config = dict(
    d_model=576,
    n_head=9,
    n_kv_head=9,
    attn_scale=0.125,
    beta1=0.9,
    batch_tokens=262144,
)
Each number is 500 + 50 x the weight over its row's rms, rounded and kept within 0 to 999. Layers, rows and columns count from 0. Numbers have three digits each. The size before them is the row's rms in percent of the matrix's.

# layer 6 attention value, 576x576, rms 0.0212, rows 374-383, columns 360-431
102:429546574474476477387516502440474569611622429495518537506507526522525514514478467500482546440401495513494483486510514528449566600448493487468552440505535475482415528611555523508449496498471498518400448473515479445539
101:560467473510549455549543501554503485498561557521507484463465548520524460444468449477458445430541511550545498520484480547625548489442518493520448588522529450467433420504485451579465550512450569589469517566455494555515
101:457511579512519567532564541501503465533349456432576611503487533573456542404594472440574519529438462443487470501480541529515447565665373518475437576495440559469528545481513569595511640501520392513507542472551517495535
102:473524568530539538520497393516483543439504471485479430527436399577552554536420503508491425560518535446501555559549507499435535347498487479483465594480439464504527479498493487597503448494505572381605542480511502512444
103:384508579494519527503484519474531509474497538548402491531505529530349481417557482525504462525546472445461523489631452495418504470431508423470473573533429549425480481564509606603455479461486541441544441461461494491442
096:530514564509508510529467563496561500505541586534549532469490526525430485509485536543524586518499452530462494485465562523506541490521473403469518494420652436530470477557475418425469502449502586572474542461561526532570
097:444523511493457465508561529443399524458477421545563475506524587559494526505483530551555517495390529553480501508501477484575491526428471528474436586509474479506475493505551475503565552540527487529516510522495552429518
101:451530506518503528509494463544555482540483494491571523507453607534481499434404458476443561487548533522531492472491516522592481450548565528401527471496599409574417472487500413411528514486522511525422479528481472509542
104:452488396532528494609456518469364606486578468574472414509450477533474496611450568499494409510401519461513513448471553521457499357556520472541381465458483455499544587481491537481529547526529527485494589524577473486512
098:485455540550450473560468465530569510469434518493472512494483456524498511496465610497554479621470502514490501484450522547379481416476542470465452554413507512422501597487566544484587512454485584464523484480486470401518
# layer 6 attention output (transposed), 576x576, rms 0.019, rows 374-383, columns 360-431
100:516501406536555535589482486543532473446364581496546508467386477527532494526478507508472454524567502492500445497482505477540460422518485520541443544511468477429545494447420455517539557464430466447588472532546530543511
101:403498495427505502460417467555477507519486476501460486503513491467476535540502518544560534574454468441463573475493521488322459421549513504455498394546480569548489537533465517453534453506448449457496439385572519478498
102:523563505438473447503460515417515545476602488601559487472464423481491511524404545564450531470522534514525532508465419466506519459429559581499577463471512418524496506524460488461495373492508598493513426579499460461493
100:490417480481486499493559613479510469524450528443556597473544600466489486450521467487610482459443454561502519513502512476586399601471569520473570400498570607376468518508500454436486507475534427594311492431557556496539
100:599529433548439494473472520481507465470552396532585644464503466417563531498422431419420500462514532430523479513389482487617547563525423559542516515444519430522517549460444475446494526528504491594446512545549468494553
093:482448482530536554490556467508462475431460416488492478510554518449526523544546475543508507473498473492577561533509448502462427493544530572509447452615360537526599543547557549550525453581445427441525480530464515445397
091:458533447446597560494478475543586497481477589452519547476425498468511473503512451456488492477504459454509529510481523512494498517493487545519587371524451500453486501563439483455451488424462496476440446532570541576513
103:505452435511508522486468496535437529455465467484413397469539431515530556533580544537544587523457472549458491407494483518347510508473446578549465506563434527464493456496482487528477533553449526456517531489447530501434
097:567573622440460443354511478512573407518466529449535551474605534473484449438585545517486539510596518538518549560498466490495454626508450535449639557509529527550465422514596470521483510524481465464602471568408500566462
096:586514567496502558474496541448454465504595441490571532556561528456501503528549391472456500404491528498511496549529524465642520615551424480471574491461449506539525512506484482522425455538539427580520473499526397545465
# layer 6 attention query, 576x576, rms 0.028, rows 384-418, columns 360-431
102:455514436500481514433415585420485489506516507483682477515439513389577542502545567599506538490486551592441531508458415498570534469551577494525450489503433489507552441513478456518481628575525548515544449471426508459507
088:514423617548483477550489490519487531553480476465554536530430531541488481511518420537512449503436471532503517392410598472499534439455564559513509478467486549593543545489467541461453548496509524532571519504567497447537
112:516453463635417566495427530437475618501553605413476457543443575474557515487406450462543440581472495481514427538522504527596465528526468555518458491554484496505527523506512492512514432459419474494538503533508567432425
101:451528428491471539419466404569524436449427545533478576490523468507496572409547495531534539481504543515488485468518542333554511462502483542516477406534527532514473400538565495547469436508558486458544526523504464586460
105:500477601482470584588489537461441471514449453467488461412422452483565513489530382561525470480478520495567573413489540541450477443533537566496360529590561444506571497468455400502482562506546536486537527427419492495457
107:455464394554490602455536497468572558472539376553433378458560485505518438496449496460516536570505520447463523552515463591476531548475507508510567529458471473444445529451484553457502467561463421523488536505526506479431
096:517430478474515494516507576441540545510582465489479441465488560594562419507596491419474525450563454486544557483569575538492474586446507496499535446456534477379466547533576486437515506482547511551437470488537454547532
106:413467557396581551457508507448515526536503460461492563503463419491479504539561491589551509497610487560463482464397558462493614430483594465513592504499469426581568402414415410517492571527495561496495415517406521496425
100:489547611502593453534530582491440509528493532500517463534452528576472559541501500526474393511494512514545488531411466521419469516552501500573392537559477512525518449466442535562582448574558507545484503481504573382548
103:540483411501558495549566631465528463596581495451549552481475426501481498478543547443483491439529459550574486534439432431610528492478447519436510421438483466436504463467521506482508427465511500559544521525510561486531
099:550546454507488484488412553469524563405553499504539448426518467494483514571423567450431459539443471448513431502648459532468588502575462517461466458444453497524397513499574474532489417574467455520476495459486516540438
105:565531510548533493490511596499570561561531361593443446423499516452576544558460495486441502513526513489453430501497408540530494522502515486475589567593514464482489575393531521487479434497420489558486518474450513424469
107:520566522423471581453568404450507408480523386468338675524516472484497534488516536525471598539423529480485441509537478444581499520445480565486512531472477488516448486514565516406455431495484490451491398405460497515486
101:597390517592499538542509514502537577490484370578390518506578513461432461433462394493502450470570450369469574493526496546498480535443571511483561535541493469588543529530502501450446559394399576519488454489518468610430
106:536443411543431478483473636421502524503623621489574431450499460522502503524557581414468558471572481556582468434499482518531524588559468588561528481448532499498439446523533426484492529492470477605438511481503504515462
102:451531558492474578408514393608594528490459544517503507467473475500535513399499525477504485540451504512572496418537615558541500517534409504540591524496499512441461459566471544431435525489524453409497513519436449475494
097:491406512488545574392511489398573526499597589461455529443473485515448495598473489449588531491535517527550478471525519537493531535488522544395550469467451461543483530508500468393473644518508493400426460478509532543504
106:516482529430529521475490568537529376556492660531483565484534439470476480414508585495480546482485504521508549451557563432467511615509485537463410430459583533541464520531482455506447584446513523546555558558611457514560
100:542543520510489437505466511456475513456539381414457460460508476409470489532450491531564506470568540522508480554494376559457577543619448500527539520486476565548476435481502508551489442615424499500531458455475518488444
099:516503505499479470517593479484553493487490473492436505442523409576438539490456457405549454653367467436460420463484514439416477461549612464545591497458520490464506400459513455537504437498495459595474549454494423516589
103:412427557455506547542549606444524506528478386547456452498480476490513470477490452544512626586544486449531677478539491616476587485458469469435549465533501442521473569511539425556507512497512510464490463513471448509420
104:426553538553499511497604544504436450498441513418520512521456518553651599529615438574501425451543493513484523535631490541516498526505479455557510506529460562467583512514522447560472552484477479532444517430378536522531
106:556485546524530431506578511551468527550454448477535559522600561594492513494501456482535439558414512519544475432471609404572486465505556452529530474535508547534444466467449464393441575405487449501451581463435515456524
108:479549540546517582496518544456515494480570347557422426477617430505499480520519551446466579543456526499429497432497472526447520565517507615478544536444497439487505414491515549466491584452486486495521495442401482513412
099:553464508499453446467403493405526493492555447428405462459505530512462436480464584392508516584584504507458474527569492576560441595507453470459501476484393435507397544461458548481544561549498422531469454459567538467548
101:491454549469500534492579500587514586512512458591540545538520486458556496441501467645429412491561466488440542442468532424485504517445556562516552540482560446436621535496498485494380522463525504490496550509414437576562
098:506521575479542453474608504521600548517403418477545423501510512531496465583537493549537571495456550526516614530455523472599523427475530395555544538530441429550493481475399482526532566480479526461484495492410493415557
113:475601429528485471511434492544434453481466463447534442550432436540474494453509493418475604402534505527491426504567483598472523503507534440571451585486470458444511525551526443528569507541546447538533467473516422518476
104:493478460503485562458439520537591438486582524488470456479504482360473528511414595438498555518509463399482459512599393530450460531596363608458558492487478493528437499536474593518454483501483424504469447488512493499413
104:578550470488534551492605538530542406537469500510475561543499449453499478455551473578461457514447538476544554471510495473542531527469446459494503436509433526486421503441478485570525535496551459439471468478514534496458
097:523394510555490368489489533554481489526502440623450471481599467442527448502512533526555425553605486487482492501460461525441439509490534497528509577471577475451535426460526554570481454546428482460498553551525437491549
106:462541421483490449537483328467441505451371532469556485537455524406490434557498501522464530479467535591524480536529446401684495448575493414453467434538507514535400482473461458596537384531562466476536522497535512532447
103:466422592488407485531503501519547442537485430512559453472477480423508410415506463539559486511488514353495469483516487567477501430537532538528449553548485454518565512529442428546427568445518576499593461490483432573532
098:499492449546464459544557503580440447506463578540502501545539477546511479464420415433551486555521535460504512576461481407443422476545517437594513481493481478580397404475486500605463540541522470550511504529446531534547
111:500464491551480505470505482488532533452522529479498439483507496429493509542505574381443537564484515525500489475469529507497471545470421607478607468514578539502487513556557556450447469448505503482518500563559521446451
# layer 6 attention key, 576x576, rms 0.0253, rows 384-418, columns 360-431
098:513520489605406477502483612467475553490472468414638498445463471494450492540522419363456434528489567362499403480531454421553435467531626567468598455536551523496519533595449442555455529489513582485468515424487571486542
095:524502465554516530493429520406506554470575492496434468390444534477440556521538436516458594521469623455523474417451498508493509492499525398528506443495544540531537540476444511476448465525466476441548552509501469523454
114:468525475570464396509518534430521558395471483458406556509469521505566485642568463533578442504503542458551397504490475500465535467500518485581534471625558484511602468500516501452482498472389430532538410537507558461424
101:503486526521482510597608514551499510506481439529556476646570493492546549453476461474502498508437430515515512593516573443578517554473430563553519484511433516476509455500439489477503568538493576592545456538540631535445
103:585531485478481466583452515471530549513458537504501428531467493554545504422479468570496563521451533394413441422462467552521475435504540564413508486515498506509509558518428449496495528484484476405448509385504408525480
107:477488466438447480492516505424542449483547475474420476238526509514554419487545499545485535506494606480496525473493487516436505523477529398523491475550559536485497468499560508556532452494488457501532461454438413454521
102:520454481472549515545440434506536471547469552461504412429514587562549475466524572535506488412611504603454594459501537562441512540425467441548506471448524501496562535427513471527516492501500439467532518585462439503581
102:528562480551509447546475514601483491530465446426580496536584368528429471597474457487539434491509538450406427518485506490533586464503531541454571489421441479563513441516467420486515468536440554425502558494520513515539
096:545561526493482446437539559471544502496571458579478503335527532540564497549447445501491510577493584385504470428526434532418477476495600536487439519546549487472471541542473501462437494510464501492439579382529506492414
104:475520488536474415482564545542427460536546547485596517583470581458461464503562507454507457464533396606506477505425467470578522592477517525523529555405504496463441542548491576523537447514457454572503493516560560459560
099:458438468394516481466515437516505499472519489477508482395513519487531522459466509466458475537448564441501442501496450530508502529527497532520547492566508485525562476504576363434501504524525476510444478408502494466422
107:481444489481458452495441521426489572484545425460559500289593467460538443432473524531427458520538485447631459534546479555543453516519541523459548530549562533509525492476490572462499499486430606470436494370449411436469
113:482517528439538557559495466519464441508367377459486471580531505518439523470512550519491546492484420476567523544485637525572495541479500552408485504457400482505385477473500568390564507480457574538587459531539569487498
099:490495542525471544460530490471550487499497522550499455578498472524532487512513530664486489438578343558515627497502570589479542496453398486498481513446449509524549543455585518461513530438443474478593448558458454535436
106:550468526607478479513524541485526417472495542424500476326573534515518435536612560510520487577519565559467494477430419562501489543540539482478548462514463479501518484467581462546504536512514442534468441547483474476628
111:522466494538507579520593463586479558494438525567371428551517482504537469510456495466535589504384561523537493486538529445439495553485487515559564478487468519489451441582448459525512546602543481482513500553447479551488
100:584440437462509614449394519405464484525471515426355525334597537534447494548518508468537514507526603465445569545512506501457571568506480502527495480529539466611519527517569457511483490497464478453445461468506470506539
104:482451504554563537511511530633537436526497485516475497626459521566464480495484525442529544428522387600597569462469462511481507534500477487471439522401475494488518551470558520540434519587527388557479514604545535499575
094:527504425506451486502556553441452473364527425535526558458445462441514478561508480558531478501476537419491365458510430520511419529535514511435488479565579563475563448538530494431479446484526518551461426406499412488498
104:446488639392518481483577454481550420521527528467443544529604492516478559455484532480500548568487385632367567481390473513496448455483490471567552507406536487526421496391545467447566480544558456482563502517465424531529
103:388486479496438394551454506502540453480454514516479463410477480454529478511525539573519561529509581471482550440492507607475549494523564373484417510446542515537537505538553404578507484500489497466541462471522402502533
110:545500572485478448521554542556552513562393505497446553488526446545545482405496575566526483543581494476513523502560373534485423494515438554514482593451433495521492406521556398528493554455455528490501398471432533538496
110:582456511520549552376522436478537611550445528569454474535631567539418549509464547485539577531385514542537490541498542482588633500531578414510585545452399467558467569357481528389520562498464460438514523509433475536429
112:449443521455410564507496438431544500551460471509416468481525488505534442441435541555453569512517483545426583524518550570496494549488462527421507505413430507529485525477519533427625504490501571446508495499429428551499
096:497436394471507441483449525487466424454538486431457549266506549466439514586585499524490477531539547513492479480502498574480488553506567403434481414572485538548548480447480549508550514448512440500475453443552401513525
099:519517543536521569613576402596545522489492485498498482623484480516520444406496494568471506501518382538447532484486449503495505532436410591464515582430377503452474532448449518472502514500489503427551462535451500509537
095:514480464541433603576461483488497547545427476489514476336540456523494444436494494467480511460445655460572415555459477461509529451522526461553583432532554437604529515450469436566446419531543481441502521473490508529443
109:434579468418471384400536516526517458571488544472502450548425409532554432490513537480491517472499521522407468472498527489523415428522510477516453516385439513454544474511546465513560534515493527466515458511482482526458
098:430394569527487560568552435548454431468487463548523524624518529506541454558511408443477471491523314489502492528554554533500399516533473633385458518515478519410496445549548476447460440467533562522457483484519550461472
111:517516364493505436500495522594457431571449501497488545466492466476491476435438593468543515538427488508547429474505447532639509571477542419428566552439424496517378468471409533540514511525521488544506493525568528472490
101:505457467552538545496549469545530541446515530576554534492556499453489512370475517603512504499559442600496550518466475556521543599457456481539461528503507453516538491405477542514559440460516531516530443586456394506555
104:518533438480517413577438477551444519424481607488541529437467487504480521486475456495524558579387603427533382507488521333603472553522484396540485398594586517550478467495458498461513488516547493550477508383541531485509
106:535500514518538478447384564556486499536493457541542442461483455530494473375452499547488530554573498511491491420518440494416530423462518470560426510401468468521467447517465409564421536543536532477467524484536438581438
102:490563545437452438525535471544629510535499492521557603488673510489573522432542430441455509494460594414516435482498501349459453469573525501540496414574544497554531430426532573493405470533470522435591435508479529546507
113:470421540527517605582533471464504480370557531563461523520470521442518550559504518554548502460538406529499555525441550551446438589484419487455467452534567522468513457517494481472526494472509421543519495616495474470566